Weights of a small transformer language model: no biases in attention or MLP, tied embeddings.
Each number is 128 + 32 x the weight over its row's rms, rounded and kept within 0 to 255. Layers, rows and columns count from 0. Numbers have three digits each. The size before them is the row's rms in percent of the matrix's.

# layer 3 MLP up, 2816x704, rms 0.103, rows 1412-1490, columns 528-615
120:127050080169102133179098113123135117187131108106130114182123158148087076144138096174139156120114131102140085103082169131155103135131137136113172114156129126204148082148142113164192118106066113161142152140122187118135074085109124110101137163114200109154140156089079
094:151167158132057124137110128104092134155124146154120114119102184084150062129098090069096101124116098086142101168131082138162180115143133000111158119137195131102152091089182171116100097116106185198129145200190155125143092101167142129146088184156132138103121117054149
103:171142129126118109169152079164130107127125137118093148119152185155144126068046140124122162162141085131186114149129086116139195124124108060118128117150155091085131151116082121130177160149102127098134138150131189123058128152138122143179118152156142120147136041149114
106:150124107084155164104140206155126116144081140162139135126096137130107091156118108065188127123116165179149089137105152140184185169082099107118149098117146105105112111118190083157174093185094141096134141108163121131130169094127150166099107086131141168107112130152054
100:097140106182122094085146094102132194138105182173075097172138071127119166096109157125145165130211167115059121179138144155178113117173059158108171105145100156117132116076162154139093187159102122145146104102129117125105172100096129152097145082124148106085142189081166
098:099120097130107116117147187086124146133072133088097143134125094106137137167131099091159129147125085145140141203124157079146092123109114157125162137117113201159138102092135126138146088162150141075148165104147078107195088152134193118178147140138200176167094143121129
101:142147099181084118108135142106103173134219173081096088203087080135142149134123100125182178131107091086098117085123135150091096104073106068095137113151162176095103099123134137161125181065106146098171111095066206099132125167197132072137131172107113112114131102125112
102:139071173130137161074076101173131100115116154165076103158151170130137138204061136161128150152115140191123132230113127145089132094152121090129115088152114122182099120119116097147162073164091066091102136172172122091154145103137155086141101132136151148102177151063166
110:152191135121111127117187068152041056114103196087111188115108118069130124159098071137149081108117118169111121168095147123106070102147089121145120119108140072137137111084169139077082082122132115158168164119174127088168069141078154080114166230160135176122108107122144
093:128155129068068098128141128076136161151103163093078114122093097151151139106155138095079095120103177163160136141047059143164177115149134130109221127070135152126100155098143090141091113090114149152171118088133083144162085151105151131161118163091055151171135171095105
105:086128136083172114166106091063129165125177101115170101100104113218148134111114152152091112139130146112131137135162136133191135153127111135151153106125102136140129187117119192140143131099098101129082132144094083063140147144119127135127119151129147144193110155083097
114:127065100145107100104203102142122163112127156116152114185074132132074117122112097103071117121149112111121152124147135152052200088110145120153192180053165137155171109147160073081184154142158147143078162128097130092114170135093157176099160106143155103106122122123178
097:089196104127169177167160144127129155107129165070134120142112130103119140118143112092161133142212106125126144130197092124096074121109147181093105178125106182114151081117169145190127159135110109131099100155113120111122149102114127128182139172119125124184102085095196
101:131125096113152115181091138118130183137164138128083108088066123195102160093088137150103074123134083098139153038104123133130102135155133085175051118139149120091113178109170121188090117152161076160150095139117124099144167185141126160199143101162080092098135160181187
094:134097178058125139152039129066125170123099133114152109173144105172210143120181159185111141122110124171094125142111176111126174119133175149135118100148096105144162091132100128103172099134129189188152111134123096165143152138117185108125125172140120089066203136102116
098:104110086189105136162146164105153181231166118112067096189164171132168136130112099156135135130139124127157152110204157094109124069129118093104146089107116148043128144089162147174134071101147160155148167087109128126118161153082130137142113181068179152108150061123125
098:174091122162150097082117122055161161117194142094111176121164096123163149168131107128153172111111163125167123093128056085086135076137085120130117160109134093168076143125138127142099131178126172140069126186171104150145104173209120121173101170129190079069102163151104
097:082169106102140156173125124114184150118186094155093108110116161110068110090136122177137110154057140184163158130086155141119118162067140139118146143159155110180178156179154108058175124091166167130214103085207140164112082111130081144165152126111134146080103124124139
098:128104073105209129155112108145107072075089122082102136072090117161159139123159147075205144151118129104121078063082126094171077085165168117118128128100170110199184094088127156072156170185064170150157135177131143128148089148101169072162096163162144076047129150114147
096:110131159166108079096087118123109116077109119156147141150081151174139135095088145190105146106048088095146151128142154151125130157157161140125133111120141150153157153170127151040172083101111094122139157153156058110108085166051123109120147189112194074145122135066133
092:168105165092100134114123186144115152108166107085133117110115127101157135137173095088133133080156100113206132142120097115132155168133071096072134172103157135078098152129096124074121137139124059125119119179139155142083141093150089160151085123169191153108136175133118
123:105133090117094132196127197064152117115110178138182185079090150163064118143141099155126103126129186102143139177080138165157104152103048108135175198153094167111169173124102159120161159087120107111128064178118117072131145119144096152165148115137141133096131145141081
098:135127091151105095141114090114102227119137181135137137163160114164113171149119045122122186122128129183145150146142102142181162173146129123170127120119149152110129128146115105083144144193160111143122127141107105153071112097172110157102136126113137162120138091116126
101:137131139203121094128139172174058154145146121070119116190107194125106144130144125171147094158126129090112106119118140150123119114194153093152134094108123154139132149130167114124118089118140084136123138112132118076162103139185123123140145173095099177169095158092114
100:122170152101123111122113072195131123122098112144105090106132165137135105074133065071097101163085165135096152080161167149142130125115161151119104140085142100096126083084137153171094148140140086158156050143168161111109106148123098131134168141128130088092132114106159
086:126087208114115111108117103130106172114097098144150159120125153136050149115170206118088068118121176113116166196148122162090105116065154146146106117061131140154215092082116173135096111188171160125166091130131132114119142105128140094124132092134122095135150147103097
096:098194143138137121095094170077091134183054092143167150157120076119121111123153106150104127058129028160110151097069191186101118155161141092107171162114139142120148103135092171085111073184105154157095127117074146134117109126116138111109155126148184110053156108185183
099:147120110136161135150085171077136144138125122125111155130112150126147074190161073160171157146144094126099189103144129019114130145121171105164158183081052121095121100144123107149176123184147164124132133109135166138127075114126124112049164183099092058118173122167144
102:158094150128141084069145142100104109138133053089154165145193126142086104131121109150111141084118077058111113148123144079191182054104152085123123109064079141138131150110096110137192070092135083139080170084147112123133118199137139119151151178119168131181096141100112
095:127202205104161086101139117089121076080168117101167148169124159219160176164084091124168111080122068126115100151101147104155122161120175101144112129157218173127101125110128078114131149128145123089156202152109126158149070098177098220180107171124102159077137154148133
101:108165117111155154093218113160174159142103157066132051135110123107176164116095133187146124121178100142131150118089143115107065112131168164069109102107104128171167120116129146091106160085091136056136160113121123109131126120071138090148109100136131142118118093119121
099:109141109143173170088166111159121101079142144140115120105108145115179199194212147133105156086161104157125121144123154087143166078059062115107111137129153119076089101174121108129113121133154128138112116110082132147110180082065148104106105064167092150170132129122110
102:141203079135163200074139146169062107084103146099114129130141175136087104167146067076184117109146134163152123123103132126129093115173186124142094092124136189105123112154125128168155138064130142185158117102090118117104104134149150081104131200131151163098097106138128
101:142076103151128122120096059119112088103112140167146142119135167174073155174143125168105169114178140103152130121180134058130157112105108116134132094163120127110129147149138140146155125160169173132127073142152093119100103170172182141132087114149196147101141140157113
092:165124158106147187138126106181143071145102198105176115156087109191126146136185113116127184120167104110125141151106166129184011148113118159030089190145142138113146116143128097159116133164166080128107156098119164109088148139119140126148125153221134184151130162133131
096:094113112101146119122180142161162127179137127149160112111144138134108127139121149092117153130104138113062154165164170125169114177154131119162205069134095192113118187077141179072119144124157157063157132091125153131100139113134117164114119122086140151083173106098135
095:136131117133197162108106116090111140125105150049137106100118130112143144102103149107157114131104112084154095151210167126122091123096117178035154125122131133125160080131108146144167049113144120144138130182165084121143093153185081112153073160101111172120137101147079
105:114142124133036133162120173127127152154178167155104116161134097214097142122157117096095103110153110074118126180113154149137155145177169205162120196086190161157135123096108142122119148109126142170133104116089107073128123137142170155173083196162141080144147090143170
097:082126129193094101141103085115124165133141100136160165116165197122069171131095157149106166118139157167090118145105106185147093103052169099075137127113125096123126140132091113066117125132123144181113143165156182103156131087166177158132137158160088096089096070118174
112:089116117158161140082181152114101133114112140087152154107194101093147136116145149108121163162138149161129110198114136163192089117103113140128149150134096104107146166135183136112145131160195163115104163075121082099118157132129148153145105161167142154056110149153122
101:087139068115127092131185110135085121121130121122102097167161171096126166117203115189158176126135069182060091155112115160139100085121139132163171112143125146078145110133156096121094188062160150095076178146164137091135186142163127148156194146141080119086076175095126
104:175073095101124182104096105134093131100109100168135094154078109184139150170142165158175135141126112053134099138153145146144193100127136074170163111137111161063196151145130143230134099092152094125154102152184082157160167157109105114136179154083159126152143111156092
092:118152134112141129150139101109156037080163117124122123164128113088148140099122106073079143134161089119201174161132163169135118095141154112137129178162121155126123078195139114148114161225128136120107114220187113164141182156122151153082148159128148156114138118104144
096:155129183127061065167105177110127070096145076113116099148169078105121130078151163149103197119134142153145146121134139117164140048126084102177146148113117148109161081074174161098083079113131135111066137133092137139109133150166094129102072162167126156161151126179118
102:190139106134146156114130148142080126073193165131221033059090158111101164147138142169080123090118111126199173129079085107142152146132172095145119177124130160108100175124072140078155064128153101159090140101154143094123107131144168086131048153151161135063140118073085
103:148180081115086094137171138139149171075095137155148176095115142134171087166119104118070141165139108115092080122150101077081111124133157119108112142163151150101098109145176094117162147143129149118104072174109152131155117150176114148125097147146141089110124119144131
098:101122188127099140049139143133095037137148117082099087154088122171115161112182123159088143125139109132131092145147093085080098199177110183145139139123195100162096154152143162074134111121148148088144108174137133113155194161143076088144133148143150180110169138184117
097:107108144152109112129089097105103170130128134079166135133119150099052117144151127118121138111128185173160123078126129142150069060162160131161147214091088143111119165119170164159163121121085178138075088118054163097191131110122136136147140103151139178158102063123120
098:155140136148105142184137133069097176161144168157103125118152109174156150118158171105080125117126178180092157158105191168114094165167169102179134122144095147136147126151113117130138170119104182121103164094134120160182078093112175091155138144123153106118114143107135
100:078122053123143136103179132144144105142129197083115114135115104135121114141225166122123115100123140085118151148144041171114108125171178106176087115111194174167194142096154139124174103150131139162092156140108089069109127125086105119078052097134135175137116109108114
096:094079145083105052105147131198102091167147169065194107118150132117134131139138131168115141134118173135084119151108055090097103192087076121171095132152193095185104102107134133124059114122180163112087086150197125153228084133112130120144073112176159169080137129164161
112:118109093101158122097138141146121129099118135136179093193133120183189124159133098152081118156193120114074081127098124090082139077066140111144158185137131142140159110077142093096140126125085115179118114107122096179113175143124126153134127155114132109155103139178138
090:149135126129130118122118154073151120104138108083117127162085058136085161168169126160143101106112121098106082158097135114119058100097113093098157164161110196163137137146098156185181091141084154126150109110151149113106089166134146120150075155143165175183107118107104
095:167152162187154151139098113087183160145098141128145132144141164068107097120108171130084125096136109071125117105128140143100123115138101092175094101094110151140139112111175131156099153135139132156151113107140106117127139120133123188120152083091111108113129159035160
096:134103145108125144145111144131160083151117115139101122112129143145145090048127127088086161157143114085100142129044110082122152122121168047113054112041120130123185106124099135164116118118136105124119165067140154111145157152116080110154152096155142118108153106078139
097:077225105058172136084097112178115155157081129180086199098157126177078169152150129165127071062179128113176140088137196102120112101108108151123119139164112148177141137119101133174142085117121101161133047141112150114102114127144150133084146105175140143075108140087088
100:146076143179126204137147101119134149183127098179189180105105160157101128111166110097086167161222093123064098133148130093080134174152144124125104148117165068141152142082153105095129100124161141173084183154101117148147045147110127117108171108180092097162111161127076
098:148139075120092123114135156131081121156142116148160129128162142115123083083130143079119188129089121151078121108172149221138112133162163130088111114147132090090206146143159149132082072157184096114085106088133074103141135074120126105129149082154147120109157117174105
104:142115135175137131087129111181071140101154087134129127185126173096136101149141062131106093176138133111138138145185103151111101129138128155085095083139150117101117116141118152156099158154160147174171138116139119129092097083204171135109103147174168173121070119144112
099:080146129087088080155157144118088108122106205064119184076115088158115119088094162121094162111126104148153147128188121124151129151064140192094141130105145083137149134153125090122164098119152151129112133129110096082147173148208118174134091137125127131125150108123107
108:112160164137169176168122145072105196134051120080155072118161141100070128050099184153100140107157112121059137101198176152142081148145097123108113177165138081143115152130111144154104164124105078114136185133149130144126153145167128145120091145102114160202076184077144
108:134109152200149098150206188116083164073152151117057108148104126152091123156130107121108164124158141150110104175118106139122093133088149208114091121094144123165096166126124159111123151129149131118142177103114132144099135072126153120133084133165165109163093158115127
095:117091067174120145158113172120112162097158127109111136131096085106148150134104092128168122177103118130113098185100091084142172113118101143151123137101091118112164079133132126118141088148147124084051056142158100148095132111125138104164111099134059120107147126117149
095:162069122098142103172107101079055188167101124089144063120092081120138111101143164082134129142140164125125134097078124129143121137049140112130131132150096153084116079127158154072161142126109121163103176080144174087106202158156135078168081111089160112167103123116158
101:068126093101147107092119074126093148134110148151114178124080129162133070107180095183157135120120167099125160137128114083169070162140091151156148126098122141181198168166167120160165161104132069142176141189109159102143109134123127166092113114169117178075094175161124
097:119102129156141071155168156092085102170140139126108144139093185104107125087097196133147131147103079115099098144178066083097185163090172139082123146064093109116167140154126163109101073094074147128069113084127157138155097134084187128088168144121141112149135142124092
099:151182104109141141118122112122186118079175145085125102151114115128102114124176147143060154132165139186163071147123195119149150136180121132074182169159100043101104134189158108138113168151141069100163127127094137121172149082126147110122075134144098130118167096100090
092:109105111114166182121121201099113072103111158117152108106111079152124128120133076163117115094152129121094130076134136100173044124145124176130141154109137110134136125136081139106217086121091114077066162131151110095101113125112151121123107111179138120118105137108107
103:074128171117142124152127084154111110072173091130146145155123080148169104098169151115108104133094095145083142210110128111144137116093105132149181112123145132082045151094102127136146192144134149179140072110138119165130108040190161152149101157122091153050092129116128
104:142160142125105091131116047135107151129122164173152125105145142151129123126108093108133099073168067169174089169141158116148111161105078132071104156154152150137121133097194148170107097100106097135143117155097032182089129153154135108132140130161133127182087172115133
100:068146122097128105097109113150120084126135128104104152098083112146144167113161068125101110111105122121141081161148098153092132098108107145130169108160097148186161117107127145160163109129120140087127159123147182075100131166091132165116133133177116107152141087122130
099:104104155114098186199087208155110162131137085146127081169152120120122074096104134124175114096126149145123159118157052130125111092147141166124056059160139100111138170131116146141134149143127090168143109114130126099109166051107142145121095115157126109163084084129142
101:191143150144180149137130110107089123140155164118086129091136103122171137124203103133122132117172152076117121107089136139115113134127102090092090082061103157121101115130122152179125154148144102162138161116130113095064089113097132175147120134067135190154106172093144
102:108151083102131171131120099131104158127167119124090203118072120132139110142135131148124172048162166096090159097131135126076137164168136135144097093140147070184155157159169182121113145131169101109159119106118101102143070120060113151095188151120212128140130143158122
093:160096129128101151117159123211106150130121108118150124155109109130121097063150141147112142141132172096068134116136071147107140133158124121185032132114119145112116166088154095121112099146111072102197146173133136046115083045166153166057131119148180142155127173104153
093:152160135112176090151107156117113154127141114133137198172104122054143140160092122095068147090109127040159128105068160146110113154095118120086104088115135056157127135082071185152137081118112140125170121113147094110142114155113101181113147174118091143127135141087152
120:115118139167145124183171101112152181172106163114179122126096142133075123121146209158146100125131161122101159084179100129203140088108105118145134095097175105063116123116070123099128073084079106106149131159146076061122123111145106109099108132160170152126176169123107
102:129145130173106129096138088140124086126133137125136162121176166096166177139157109148116152165112151134075082174150128197077088127073154105170181188124155094116087100086149175131120137145136156134079085099119103121179086119113101064119132083133154136160118153155107
099:070108109067152178132127154117078154116091106119149082110200114074088143166149062112122098115133162119098127127118185167142103168100085114170111118133153102129222085120157184120112148094124158116107184097159138138140175115160181144137103153123124157132155133103106
# layer 3 MLP down (transposed), 2816x704, rms 0.0531, rows 1412-1490, columns 528-615
121:119135085154119153113155071133165110182153080144106121175070099098129124151093133110132163151175099150128075105119100138153082134143152128179190119197122081168134107179096151111176116138071102129127156134115108162093085114139147109145136128118091090167164122162123
096:119129090110134076142143103080118187151150129168132085117107089157134137152097118174133132121137078157084177139127096157112091100159128156159132139073081125074145071170112070166138143115115111119156156094092160081120108078101118089103156148082147125154180117123075
107:142222124163140153120139084137174167124131156130082143111143140075153166172155121083031108115128137089190110149152149120099056146132101105154141142186161123129173132110101139157102151159095115169077165131152108119112110103076148062139134102093147153130092110146201
103:142053075142120108105079123144115100082120129138061046102120083065073108135153091076124132114131078131142129142173104138160104177138116033149139120122151156143083104134150087194149102137101219086190148058054115126135173177175139135099116136154068100104122103155101
108:123101131134187157133147146155112110113163149130176099091114142197147170067104123133070065110082085153164148094150087122119116124133103125127138130098150134158144153191116101100125108090086149164075135195100147151107096165157143153134147140138132115132215121187118
098:170112112167143082123095127162163150149152161179160052132183060114133135157118141110117085084155094128126151143057138141056130039110052119168181118101092081120103176173121122099076111137113089155142113154110144112110104090125091128103170111123123131150151155183099
099:178134050082120099101102149108144124168125155147101145133175089155096162094099162129127154140135179138123161186118103098110108121096154115112111119159113163169085110083105132138129115141107130168106101117108186089141081108088078087155200099091108121126140161106041
101:154144080113094128133087121171156139101106123039172133131100092127196146144120151154095069093122142113114100156072138147157152143087117149185110133101035161115087088103116134113165088125099050096143160192156117085150182106134167169149126130133152119153167137126148
115:113145113092153199145113127125117111132114095117107157122085162116085157203159116134083176161183116105093070108103144156100116042211122155149114078086123147172094100149192138113081159135077097136173142207139113164219117122124238141152101171070172119111078115099103
089:096132201146151066211133111130099081092150159145186103117119124190154118122112072107123075152132165124116117170147071114128140141090132198119111153080099122175084117125122114115121141133141144134141134199084134123160134106147096174117135099156187191104040101126129
107:177138167110113230095159083131137165120102138121130156108107106138170187169089131102171130079112158132170149179132171144174109166150108228143105142168174124095088145090165142175125117098135124149109166063166128145130132130182147181115153146163108152080156125190086
112:097152111202084135156143108164142114123111125117164100176115185139119079127165151174106093140155133133105134084141138158042145162161116168142120167053198044122141136111129104174140140161131155121108132124104132152104138162174096085072161067126112078091098133131100
089:117164103135073105139155149143116060130172190078112147101082116073172164075106158163129143112121087124116110161171200101117056146111116130144084133107164088091148116125089147095141116102142107092131103144161078150132139117103140161205088186107169097127095133099139
102:125070096064114145128115127087109122142108167118150136179160119105171130145126137091165155127119116075122161114115117131134131075164117106147129114134139102153148106160100109088157059112145102103187114100138181099134161119115090151066176160168139133143115135105142
089:166175135147129165133141133172136125096117071087149170082092130182112176138108078137130111123033112089177126195111063091097144132153144151149164134169113082157085135151102066131106124124174113191069114105114084112155089171138118165069112050139161192141132135133148
097:150109121135122200122139115149126174125117117134136054160050144138136103103102088214113065151115145165160125117097071086150119185043123064162167128174153147101114081094166144139108193168072077097124123112152133129124077211123156121132153115116150120147087145125143
098:110115100137136130095126089148136100106115125122160160057143067174098102148174098149151113151090131144082145106082186142146135152118059146137106183153068113069128076074161029138135160116152186080132111106102083150130119146206126154172106163077171168121079088129111
097:150107152102152129141172084125159059065060155064090181161079153123132138130132100076141181114188164127105065168130161141164149152110167132070163193129184146138148148098116124145124126155056171129155125122102101148123073120113093179166139154150134073128130114106107
099:116153172076145136122130092116143099133112129125144113145099180098190153125130180195196124128081053126111184195122073123100122077122069139184137146151157099103123129116126120127154116114082088147122143067139149087186120141116132208096112122093102099068090088152126
093:152049152129116169132092075126159136143147138166155096073151100145161131139180092124136128165075103134161118129179161127092084093102092103097153150159143168161097127093209072102114148126076060080168204093159184173156184098070180110093121112181121101126126142139171
094:148133139130129106117087120117141130115116105208124127146119140160094138099088195054139138123152112144137066070118084133186119151149126150138099116158106147111103121132196118083189130117059136121147069167113131126135155153083162132139152101176081123163156127092104
115:115090221101138130104119155075139132176126141086106158152105112128129133164132095100115124116091143138116121151087107176186152126147081115155128098165146130142147140114133124040109093150097148157085105100118124155107199125113119137151152155148130124141169124094073
096:149162156158145127150161073124124078180094120139138102146123110075102158143147150123115190093144136144143116170098129130103063125184080097171109157066155124113132183109126104174127152156071162151125107109101148145133118189151143179134118105138106101118133140143121
100:104123108140116112157147173143088157139079159118182143066093174139105143156071139151200109147092182158137101114077170089088078101148229113113140140147071096097090141103155106159088113151146182111120183097152181161119116119068085112071084144200102099147052156111141
105:104099139125119126154117100140121151139109166162129102133159098104125068125153080077112184152106108128107145101157039165151115104149169164093155163154104128120169083130127146115095134106106127095079157134100127165121103116107134161154136114119134079123182133122134
092:085089138119127144143134159136179112130105132085182047063180090103170129078090124194158116106125125104142162100113080087146138179154130124128147124131167132124100108103120102142137154186135154105163175188124124204069090126191095131140148102127089095163175176123138
095:103100150181101062108163095144125141139088128116124209160087142115144130132124154183122103168093176120121138117135057116114149138132188095148154148123128065092160142085132116157142183070142130098149131154148146096106137119131129124143102105102116091187196129113058
096:147140112083143204103131149146131107170126127145172111147165153186126123112158071164157079085134145108114153100175072129190137161089101105116171143126095150080128119110069144126169186206095098115149166127119180108176095136128121110122143127117074118053148092133097
109:076118106109184130144121151144125127093161134102153151136147178125082121153121093087215141150191101080121111053137178134120144143102108134138136095117209107118193093127146085135086107135152091132131163170067174129151048215188119140160142204111165139171129140109094
097:127109196108120142186123109106086179133160144135106128148092071157160163144147170112132160126122149107091146087102123142091106133186206139207092113056117174120119152174107133130119126089118140114203146081138080168162132111144091142074111189178087080120111187136116
097:134162125083108126173150094160163153090098092137138173161139108141155143077142146150153131159151086152169110141110110104167159151176092099140077165146044110140117105114073122132188094148138147149122144076128119129139159061116112152127111053142177146063167123143122
103:149135138176083149113163109189132138109086151199120109196123111131103175116080143165167179118174150170089147159157122123154123085102126120134079128147192071091152171141076076121156153105171158117068085142150144151165132169160099091168151092081094186120195136147138
103:148105165169074022102105113162187123108140174127092182093143153180175112106099149123148147137106156171130165133113127130111136137187137196158126112130134089080109152154166081145147127146112160131151096121153130179160136118176101156134165147125094147175117124133157
099:108148160201184193152111109135105092174142120163139112136112101111136160087151122052132107088143164121141128154078099098170135168084097124087087109120209172130145116141110119133093149150142160140119139102171106165145081112114134184072142169123117141081096103153138
095:159151140151107112147073124145118112124154197107107105087132110158121058100113092078094156084123090113110140150175139150145133111155158127120078171111104101094120091159132110161123166095173140066128094158147132130124221175114102100163180094094141118133146131104061
092:088157150085084217181157109101138194100107077089150107167224174111111127131140097155090100149127122098159132133171103176084120091113126139062144188105113099114125082163170099145151128100162137144127145138130095130095112127167124113132135095105179143152125180202128
095:172050114135162137150163163149172107105135143152080133154123104116093149104122122201131146089103108103071174154076125129140124134114141187177179168089145159148085111150107087124188161104147131176136077099136126123161197172134121040097102045138191117096144163143112
104:093091128076135131145164095153136155112105084087092102087133145106118096146110097076145096139161144159098112141086093170145165100100127110133114130082145152178139168183173114111144133120147097172101151152115137076112147134151105131097090084111148115160153139074082
099:153151085181108207118099118103174132142114120124084115156130101199113128133132191126163124190145152116188117072157097178100111097144122141134132122119190123132140138093116142143082133118124175141125110160102079164123116120057097148159122161097126088120120133133183
105:121046095098183153122097191112141116118093058207156181141143121143158136140175132094097153095176099119101156150168193143113135092113110137092171159112094159141181126160096127137109173120075079075049103110124090135127094165083070107154129119171113160128190078110131
099:116133122112151132125066159155157082172131127076132075126144083133158124162155143164156105127131114086111120122103100148122162101161169115118110090106139091137137158129159142100111116100107083157152086165170172103115088118072161102121121166136124134133154149124108
103:082114200162138092147185122127137148088151152103179070068081122143135133091101153124140166163124079135147086197173120060129145102103128127105148134145111135159116118144162082143166120135164143118126104162171151151117109076113103066157150082099149105110112150073160
086:076118122163098103146158128137136207112066144124145150078120168134136132151127131187142154122153064098173098196084111138145126134076131110114089145149109141127091109064184096122121163122165120126160138096176069112113133138064111130141157215149143116113088066136174
091:117122143139175115068148186128148133133125115078142124074174206156086115141095160117164126071101154124127149082148147156100188131101184136163180160106163115126097047156151126150085120118158155184154087080098147171111102124142089128125178193071152127121124164128126
102:120093053182089081148088156094144061109173175123138171135137078160171099133177164122097091121096124097133153130157126125130150071156198160129129174136107111107154147141118113150149067136232117063139094111121123178155077115160106182138152190140124124140092105145181
109:109173155122103153145155129111094065099094190155145108135132132126157097150167112161138155169166103098137112052133101116099111097145116127112126166131097104088067097137154158154138144132152149122146163089127109197135141151136150178152185152112176068150186109165184
094:139132153151155120117107111162081126176159077063077116066138083154092172175129175140127099183158091118114112099122093151127108169167118096081161145176135132138106145105121161168138134115133112143104092137166150168112175079210123105122133154135119125176065162132152
099:152131142131137094121116152077137186156152162121136156205155103131144153079069073069134132160159104120147155040134119078148141060111106088085086156134113128070207093159191163101119151128127119133074158100110153115164125128086134137163069138166147107148136114140065
096:134098143192115194134169131174091182191098138138083111150165137131156171097159091059165113118135134167155111170089162113111159150065113163163161142171133096113050072055108091154120143145109118092153149082068144138162106172176132120128179104124126090161117142139168
100:107162154162153111133140126149146152120121102144141177099091140177164159164115146096163112187139083096158195127141170117120146163153146066176135145124093102082129063103191089092100132149141131145128120139170143110137083124097103155086132123152118143097139151168167
094:103099116139124076144115133160142133160093162119104116108070152142106138175144113153176131127073127110163081113097175134145130151094174131120115109146162126092145098174105106148118086100115116089074143134135160108123170093152099149148126243123131097143131099106085
119:056128136142067113136160153157158101169078135147182157126172138149158108148185097075134099176119146159162123121133108114186154116172141079154120122135146093165043136138096129121125143134115075134095091147180073143125140192150136121181153090128124129149140109140153
090:205157097119115130122217116105074150114150095158197104121179198153118122135128117113224130160100073151160182132124172096126143140122112126110128123178102174113068096131101126096145099118151156116173093092120171188101095118148142154116162079147194078132102158139109
093:176141122190110087174125186109143099191089129144104112147169090074143118135111182155117129134124162172087192129132118135168174154145179072168183126119157115112124186150095143150100136179145099115179085136082130169134129152066129084149111094126143152108170145136112
097:138198160185099116126170142122101138117149137110115120124094139094077130071147149152112156163147081087134093153140103135105088168149115129113167100120112114116079185121112127139109163092116111175147115216067124178124134131087076098118149196112136084101140142140082
097:078049037115197109119092104161142142149099072137160115134106141143153139151059140064089128148072142130147132150179127139142126087078120153103087185128175117122169123164108124066167153151116113104134171127137149139104151164110109157129144089087079170067108144097111
101:104094126110104121169120136127169161147143116133130085111168137086137109133104113151154135110100149127134178092132137116148172151106112127106101140067131131122120135116116128132113071157193113154177171134140162179094111087058075132188143124052150086145133124115169
100:101156114110118114124091177134065085148118138212134110091115124132201193112163122119149172113189099112147129139087158084156128131204179154149116118155090156154081118137150187126140174155145131072119124089190146112059125141139142110113142120098121155132100087111137
106:126114186165116102092084153134164101136117112080184138121076155094079096139105125192164088135132091134147108156097164131147097151118115163063127126133150135125160148134162099070170160144165135151153097141115145105102158167139116152133155151118177181102157111176175
100:081095134106118189112094111183123191175144114096113132146075135116172114128156072143108122102164148080056116125146127121130143138189078178146164127195111112128148143133119121123143132099108141126141127127104091090053147085157095140112171193124156128130141112113134
108:093135101087141089100145107057204136092087135102112125097170105105120084136146160168177130084137139109164140135203115110147148128142120158137173183075125139163157159149123154139150136143153129189153203125081138108173151086151107152132094075144120138149128180088133
107:114123094077159163093114116213142146123159129151108143116076092124106126142087137166128084100172140110103119136168131131149133133079133085102083167144158103104074145154106149189068101135146065121121150126109127124094135179137118169142154142100119178076152051200092
098:128077119124091183057137190121154121195129135124168115113106088165154132166160058180144097092131150147143121134124138107113169176134145153125140158150163150180137219131176143133090107067139094145083134101163165108171073151145113134088113130172086089141125102198157
085:099139112134089151136093123169166147081119103178210083148165126127186125189089108164098175129140138183165113141137090174131136137166140193092098155184157079117150151140092095125122089163095110118177109067147124190118106119183123177108173119100173065135111094131118
102:136084110109220144107133095125120182176110115088160124098079076172107106140116118102191114094173096129117206053095128144073143141168169155171173081166173117130094113138120127129118119121043089060126144193143177093202064165183122109099117152132142059154098091136122
095:125164135060106121178162134089126115167183111109107133093122157186068094095110127132133041081130123178175137136040163136130160166121131139121142163083137136084072078145150139150147110106132111102121094108145103168154172123106114198153128192103181112146098150146087
100:095123102100125096124139156138104112127195121150115114131122188172124204090133171128155118114146124097121161090095170139081096076127077172195180123166123073063142190094117127118141120122180103133191125175092150193157149096166125153092162072133114149118075173140110
090:091145165093123086156109137178170155116105143137168149101111112101122117100138123142128132155180122135099119156149139180087091117080124116148143151099135148092067125120133128136024124159109060118108180168093136101136105142103123145128139107131125128141144076177113
101:086139117125109154167135066085088152104151113154108143189129078133126129174157124124151171095141088191090076125117139184142147107151116101153173111085203213106121113142112115125133152102118124195117155130135097086115108036151153131065139128133067152113141105144075
103:099106152135182068169082068202173079099181150087215123159139181101154146169151133182098152142144055018164123073143123113102101134069081154138135113125112132132114145139132093091152116079133096073133102121098143111121057100111101183150101112133117110178157107133180
097:072180202059113110135120141099063128071158167067107093150138161091120122134111110075184055148116114087112101119112154099117089132064124133077106160156082090084114124104121102103171090132124091101124106122120102131107152115096093109143147139142141146138096081171129
097:076131123181143103148124142118132132161176169112150126164139181145104131121075109127123118119093137179123140175158181115138170114052088128162168144087149178175139085146097128130086140097112104146150140136148121132149144133160143131110097146082131117136172158151135
107:205131178073165150181131165165110149195072053064139136092097145121128134133097081141126139122116119161109101125134156069126129134125146135147124112172153058179159138111155143132234180141178116066122124114084088141115103186117130156128090127134139133154138137117169
099:126103108098078120129161096112086157092144166077093086157105143179172094105156118058077196161152141094181077113161133144134133122153160158156140113153175113124150124222148184100150104110053184121157063122146144094138146175152121163127053136114101142150122182178113
095:104153138164047128141133099157162123152151124084166176146139138169107080113095128090111074100073181112108144172099097137103189116157107150086152163195152136159142091164146106119147133130173211136104134095107092150150169101140154097117175158132143122130105103121171
094:201145170172133147082185071157125131206150148135143076095110116199119155120136179158216105065115132157169105102131101176124130139152185138143171121093124136137112143152115156139114118161151166159108137161126139137162120170094102123129173089128182121099128116098092
120:137082118169180123165146083147116119167157079172100083168126130146128140105151124138037122170107110089069124080084085128154185144097179080122155146153151165062087123107179140088091138127120092125132092115109114129171084135150117151061114164150068083161139175139136
101:127139171092145134111109158099076161077086091058082192183038143062120126121120099145176121125113152089139114117149213133119139163135118112158158134150108168157118148102161104131144152178070107082115091113141111124128121105101099170122129088151159138164127085098104
097:153174102130137176182042116130134083166136063176160101150070126155124169102118067106167140133176185115120116145163152121130131163145151170115141205087150083112135137201101156159136151103098107151158143100089119099091158211087149088106124137083115175122128085085122